Part of a small language model's weights.
Size: 8 layers, width 896.
Architecture: LayerNorm before each block, no biases in attention or MLP, untied embeddings.
Training: a variant of Muon for these matrices, 907M tokens.
Each number is 128 + 32 x the weight over the matrix's rms, rounded and kept within 0 to 255. Layers, rows and columns count from 0. Numbers have three digits each.

# layer 4 MLP down (transposed), 7168x896, rms 0.00845, rows 3667-3723, columns 672-727
150124071117148091184180154118050115064104148115094139150070072131133106136140097117088144092138136145173130135196142134122080122160107127166134131063165079207099140137
144123144107098091154072096143171125183107157106102181157162121086137181120115069168185129149150128139150106133088108162107121167146139160110129123111200147151119100129
122112140129155148100168143142100181145105129132130127095134119197149112142115142137155125151126104152136147083158113113152096121130170133131079133123096151174109110139
185176121129122158105147130114185151078050096086107110161143093123104150151123224140137145116171097142109136104139106150163136116116106103065197103128147179117097142086
152106156128174121130078183070178093117140136127101128159128124134134134097129156098107147077110151147164141156160144193141135142095125100136192173151144117116115120142
125087083156133177128153124158102146165092086141104142070153158168140191146109104114157022095134139120099130125157093122126150144083164136084129188108131104170177068125
129125110109122163124134133095164128137125123122142132148170122075119131147129126113120077119115155118154133152091171190178101161177119166148150123120141119136138149115
115128085179103135151171096109186131136157129139143128162155120114128110105132144146103124102123149079157115138184137176186086146072091142090097161107125115096155150118
126134132148129103110101103145150082149164185162136150093010121133111117089133150153143175163094160142119155156150109088110042160152144175152132163173118130107134135132
117093117073105104170098187106172118075095110161106130140199138183138139133142088100139142112133092139182131150195106099105088113133132146154115154190089150078061160113
141057157115152114157083070186145056110158078134109156033109143169168099089156095148109020124121128106109138097186204154167121149177089167114154125099106139134141079087
088123122104128095139111151053169131136127169066119124163105108097165122127107144126102158113151115127063117150097133131095133149089139132189129136151123103156104097110
152204087079162125102121186127147099077170096103153224141181180143148151098166132154123113135147112107112082118124117110142142105143183204153140118119087138118113140155
084103138158188137176123127144147135142135136140134102088088108145078128119137154172174193142064112114054135143195115143113151120096096086134157128163125137146144169110
125154149155118119130097116133110147146127133136113119144146118115070165155154130132137084140155145127105127120109144129122117142140088137159123142126143087121119129147
084143186177153181067136112087213096160230089072127118129123090107121022224109061097127132182164077157063106148114116146162210170120060156121091121126182088166104122123
178142071137147147122156106166126084128144161141070142159195112155129209084099207099123110175116122164099139119068105115163134175112144148131147135154114163161096105143
138123069097147161110161139095144162147091144133109102123036112116110078130155122129138073141092120126142145154111100106100101163092117189172125139132100128143171161088
083115156143128096115132164097141182106086118094147115124134151137155129155119147140170095124124133116140100154113132131119144177123098079092143105166138148163102118134
110144129119107118114163164129130141132141178161127140105150130076122153159156165092087097103076074103122110096107103143121127076116146130124126135124133109143125138114
078096138078174206055118119121104106124094127182188133106109146147164107095120108098140093127185107085067052109162124076149108126135172130090145156097089148117137102153
143100151103148093127089149060099136130080132149127102124128101119158124105146106094108096134116112138113149103181100087143166098137151167121180126144109108095155116187
102183141121161139138103097147118049158141183170150144139106184117132102139091102114140030151113059096202124112201106136072080105155076231155081205111093075125063141109
115084141114159142126089119147099161119103102172076108172086171106202170147103125086161115081110109146201099123141181111113095094157177171115127152154145087134231166138
170146167124112115102147107126161190122102095162124130210154092161129109139125106125144160075144067157124126095133146137089091146115116097128158117116143100109087135156
089153106176044116196156151130081148136138123231220115137165122146123148200125089090142052137046037143157211088143129113159077142068182125084221147163080166097133151122
114144131163099080142100097135135127130134100105140130072127140108150158133165109124117091135107117139129102122087158165160131165127152142147154130073166134116094125103
140120119157137075165172134137098133118221089141135140125158126156132118151095138105118095080158144121135141117178117151071183168120080128139155091169123149075140147089
133173079110123184128160139122095117149099148214158124150086126140135052127081151169087162149131125158080126055139123176113134121171101111086147166133122167099146107093
117150139114127134108132147172100123139162117197129120073121128178134137166077152133159154117050127075121143122072142103100146138144114127095132138130127161186088106079
129077121143124155138130145178125069134100092099141120083134109131113148086141110113128154142135139130127107115152141061124145139098138152089136131105104137216168084086
173184117115117142134069128154178138108128140160101151095124197148142107138126138074112134116124138163119088154141179139112087127198163106171092132077069126129091184167
187126148142221092137170076143162139200166177135132109104143123116177173128113131117130136104103201131181153146140122073154124091072130183188134129107122086091170161203
142133174145147122147109136197130143134148142155099132111107157162123110116129125106136161130105117131146120143184174111113123149123121156174117153149142156100102153097
152077124114113138136141163113121172171110104096139124072138140174150151149097103090120077139131139141163146151119118083147167128107184098145149099145192089072075094166
107060179170108165139136154112166141148166061130144088070139118151098119165184135118181187086163109108176150145156112122136189109108095085098134100098121132127134156124
170129089109136157126120069174120183098099057149121102139105119165109134102113123151145110147134042165147158155120198136076160089102148119107122150107109123109191072129
121092148099141125131109132153117101163161176127094100158159117105104078079136117112142113150199113071112169154146153122127106156157167116116126178075130095101141113095
129133108149112093141189146079154169079064122144077163104174151203127073170123104169141164130130173170117103137126129151118108187121194168156084188150139174133169118188
145130147143072166128115047153094164079204130187143102097112170123169110153086146119169122179159097165079137126078076107168131106150192086130109114123096134147196080144
118156168112124086108129114164171162188165155072122103106119143117143137049101109095142122167129085114099131156181102094155143107121133115112063082140180090160172201149
015106108144097166177146161100118137140098173104105129040112118121148127107099150147091072113104173137129132107139109124140116191129117150063148109171118094124107136094
177127162134122127157132117082120128166163139108152120131090098118065120116152109183093163165164174146139187107125107131132125177171130095141140103113131122144156113168
116139135110091153147179141116124118141075135137111093145155083093148103122099125127069144091159139134164109178150134161153184097143162186155159131102154114084175163161
166084109149136112168139060101120168187129143103159144135155143156118104165165125142084164132169140080148159100200141101165202140142148134192072124202099136088147150107
158117141163138146113158144104066129107128130103160120111082102128115087080147135130109124140204163112133129177126154089160114098145152076115111134112119137142180140094
154085053168164136110159130105051240161144112128155079130150128110096152123078113162057123168080145147081151123144102073133142077096117208135174135123059115144120113142
113173107063173168126203152200123160125161099110110101061047107176124153068068132136024099108121161067095129210159136108176160168090065096154157215143109220098140043167
164116100138132092118074129067129108125128094180101147200127137127128132181120124146119128147147146122167137140128155122135134124156139157071106149125175148120113144125
102126116137129101130134133122103154094153096085098140096140154154121110160102120152145177127156152142155160138154091114159124101124076154125154142132121118132160155096
141122168137056136124073133092189133064127107089140143172177174110130146209179121177162098146148124138096180175136120132127155058100159126147194149159144191152116173094
077156080156094155107156119128108141181119152113102087114110171132157127146106125149137080119070141102118177176126125136117144149209059112070171092092075153094088119164
112111110146123157104095085088119113180122112080131124108122133139109067135171175128146141102164108151100147110135134103074178166093128136137179147130071086073125176144
133146136180153164165109100099096140085163153132104144156093148142078122068113081198115149150129124106106094115107131127113152165152118126115114113123100043151137193120
148093143099082166110115166097170104156104133180112195091127119139098200109121078104128122159139127118101200128161151090109162114127146157119116132135091126149157111132
152067166137133138112117126147167076136099147102100134094221114149165170142161134052154136081177131081109189146139125156124113124095095180136108133123121090126126133059
113168143106110091080182142151146186073105113125126110155217130115116115140104067117130138110148091122135154151131111109154121139191143180068138146098143131171162140184
# layer 4 MLP up, 7168x896, rms 0.0212, rows 3668-3724, columns 672-727
086145158153097157091169118097075169132095170112094154131166189164103158125109161094119070134114138114098172137143163087126137071033073074108088162134113153138103086178
144136110131105105126110111072130119168132104118124145164083118108139116132111146122085146129111131161146093160068128143129114100160107156142134099131155120099121139117
086122127168124117140063083176111098183145109091111122131095170109200180164118093124142152076061149086100089141082110135153087128089119081188094180140123131075151109174
119129125107112219132162120156068148118158102142145135063126103105109122166160123138153072146148097098093094078104108101144133102110106162155126097109121166126155137112
190127173146127107069058170139136124177113087081124150240112160082122159150143127194067137153097098129148096149178126138153115087131110092172094119120109083112152074167
145107165080154151113140132108127121110133150080181126117123101128095105136148117120152141129130160110124146071165088134103150108101100092184132118144108131152132107124
163124156106145132100160146087060088089103085129097086145099178154116098170082085091168133084101079170122145130069122130122150125143152131152116148165092135104127134091
142109158090132143138157133129067151141085092119175127123127119177102126077127123153100158068131114063151095125096151144140152130161184106163100121137129109148136101137
149073135166145094132111123091091119147181144088138131102109139085130149110150100119131132151120150165110097119111080111103175162160121161145189157080125173211066081165
122117048090102087150134173050151153101128145118177112168123106190148083050131131102099105103126090190089138136048130100083110119123112125177069140125072135095146164144
129124115116092121157133138134108120135187150141098111102148142100161126150156155092213147100102130131172145065169096111135167195107132120136117115068132146119147125135
117151176115136125205186105139108158090112065158154173143109168114105074139129120171097106157170147174123100099176086122160121156112142074132101142194167152145128128095
148173128095133150126140124096109108096152123148131134149154094160087127079155087111113118107126144148156176101153113079114118147155162130134093155135140138161145110158
124131132126109144098135143103124125154115142102133109120117144124139103100105086115119153139110088098114132122156120112124153123109140127077150115133118146157139116128
148137078142197152106135122127161177098212207100151113107056142133095185118140132084099157112152210139128104057151168150113107110101131058128101170211179113149092152103
134164136150067127119139095132119175171088100160169134108122117124112107142162106139150154086189167080115098100179146180115102099182146096162142128131196112122165129116
139107093131113107087166166101145110144125113132094125128120167084115174134148112187156128085141143134152142139168119118155087088146167096126059129171118122109117150157
127135130116155131151111068133102116154155120115102094132064120101106145139131119133120146130179150126154135135130123193155072077163141131119127159129122139148165146100
141051192119167118151092121104169127131087106086095124198119114164083100116069104119087105115130147143087162102159130098156136139156138090115154101114126141149085154139
167130121137134096127132140088117140165131133149119094148157151205101111122132100141128141127115104121144144144107105157110152140113113073145121094146113084127094109117
140137081202088183103137121109107149085206082119083117131117123187111110096159125131178107128114189174100160118164139055135079151109103140105103146138132132130086177164
089086130111159080156116130162166191107114125119135149118125119154146119097143159146111147139150112131090119080079148107141148148196118121085176070143165080120208057158
162118107125121072099086152103158163102079126071135133142185054150123076101162146150173113133105069089107122122101095111168183099101108120072154112139110121059156143128
099062098156164163067076154068134115113100149133087121085138109118057159125093111150176173102121175082103102144091092123121071093178152132128148128112122093126110121187
124186148110027115132106140172050112189156205070137156141137098150125172143112090125049203110117122140079169115127095163170128136121116172167132122030160095123141141069
163167170110141154103097086161146108121085131103140154150123145127131146131111129101071106159138048160154091151164177087110111116128093136087100180132102155164113179165
130179064098130165111087153095144104134092158125171113102155134144117174127133198146143127137126110144127057116088150149141096062113163135143139152116088150142142127151
131084070162096104140176189079154083123170176108113103127063169138170180162187149105114151091107114119161065117094174104165143174090173124161140127078179149098092159125
132116109105102144161124156107132123150130101109129124125136183134137157144121123046110116090139144086102101122151087181126171124140065197166104111188120102132153083172
188163147097147121043121095106101124105118187145128094181081118155151118191127141132123126187036058043137039117130128115127091125133182196119063154167205129102155103135
085152104083150111085151155049092145127098115140136132173111122084121112123083110109122146133075161137125097081072111115163125111109115139114148139134128119128158107094
138149106179125172146068167143099199076165123108168107154076184099152118148129133163091153130173123103127097185158149171107120150136142090125101112104113087149121150062
111132128059104116092185119126117140135122102116092132137087117086140138138077118162094093105082145121151145121149100120100141107136108161121118116122138092125075116131
125141090101169164112143152153134122159100098122129103117144090068082137123074128152138135071115139099133105069134108165136092200098144181121118164116168105091124066150
144108136109125064186166164095197089108138206152172133165141138105097144180156089105110129147085084127169141150059100104136144166146096142120140146103093114093115157134
119127135098102115132123110096095125149112134086137142107142093057152118050124125107096160130114130056130173120166100102171103124196064136195121126150126107196103160171
201197150114162096077135138041180138138137139126165155099122171130157158188111117166121173161103175183077138066190106115137084124116153150130119099115148165147111095102
106118142075154143107138126154102122130156153142144075142087114092079157101156207049114133163126060119119110106136114091171143096150135132119158083149093108150145093097
168110145096121121130092123130196116116152161111148129157108102167109146116132154141157150095081114043116136151123142113074074129078139132171130131139034115064105182118
195165144131134176114068059123128084110095104158134097129155068145094131127182125118107130095155171137114144116132126190121130147112064149102135173130114146105080113127
149102157112184155150146092131138180088210128044101127147136087119183090146097124151152091126177059082111093204102114115128126070172141130147170118105126139153155159169
131105109106144108166139107130127110144142163106120094132139135129107124135132137109154139148123129088113090157111087169155136134122141139149116111104083090105114167109
126128116094090126114138179151169084141153197145124113123097147149143132192107121125133123112164103132119192105124157124157141166160123072060155081130083154086123198211
096101100128120177129150151101127180120146134166117173153153121132178122110101146152114133141107132206123118137107162159130144198139123105106139112123107126086156118113
107114122096111158175059130072178114101163110115106135187115170142168137152118118089132151093138125141079169100145132144094113153131092104105166151137162199137153108114
105173215080075179083168092063122112121131150119142201181131124067205090144120104111204117091081046126133139133128111129146155135161153073166141089178169104169160085165
107067081112145135064131132152119114119164144109123062147161175128103126142171155076113146172108087087115125119120193129140128117088188152165122204110144124057160141109
126133114159158190150188151157144127136118156098091108102148156144125133083136144114153100099167124127081090088185120174134148133166121120131134081120086113116076150124
154169198118149136115180119145174084102090167133111137134148122132115141128140156136090146187134139087120118127086180155128097103105168104075106123126127161118115108083
124097118150142115150104144162162146125167128077156114072126139141110150126093093088095187140177119178147170099096125160144060159088128058130088095103120095200171186112
193122140104087136092164186120089097129131103127095076114156179136111077137117181085183128121115102135130052118104142168167082121159120116050122153112152102136120106169
118129133068090106156159150146139079113128070159118190139140111172179116145145088128111102193173147119174106124130088188155121118118086115154128119133101091109080099143
086146132116075136135145087140139151157197140142120121168154087115139135185151159053097136184113163139116124141151152179096090109090156141128160113146105150103117120149
143136130135159146153109122144089075140116154117190122143087182137083073097145120142103091133148111136164119146137115159111128109147133118120158111149162119151108156123
096080114169132124181114170129142124118127106133062150151104146087146139127147168105127137116059099136092102073085174153047105149135137133124121115081111141158094115150
145126098115117153157123109140066132152159126103109123161073150108069122167135093092159120162086123153129176073134130085105110164111170146163138116087104116068149141110
077089197172110101178120104125104127117174117134130134187151146124075150122085209130165187100066207185110126077113160076185132134104091156110153135112136053176048245092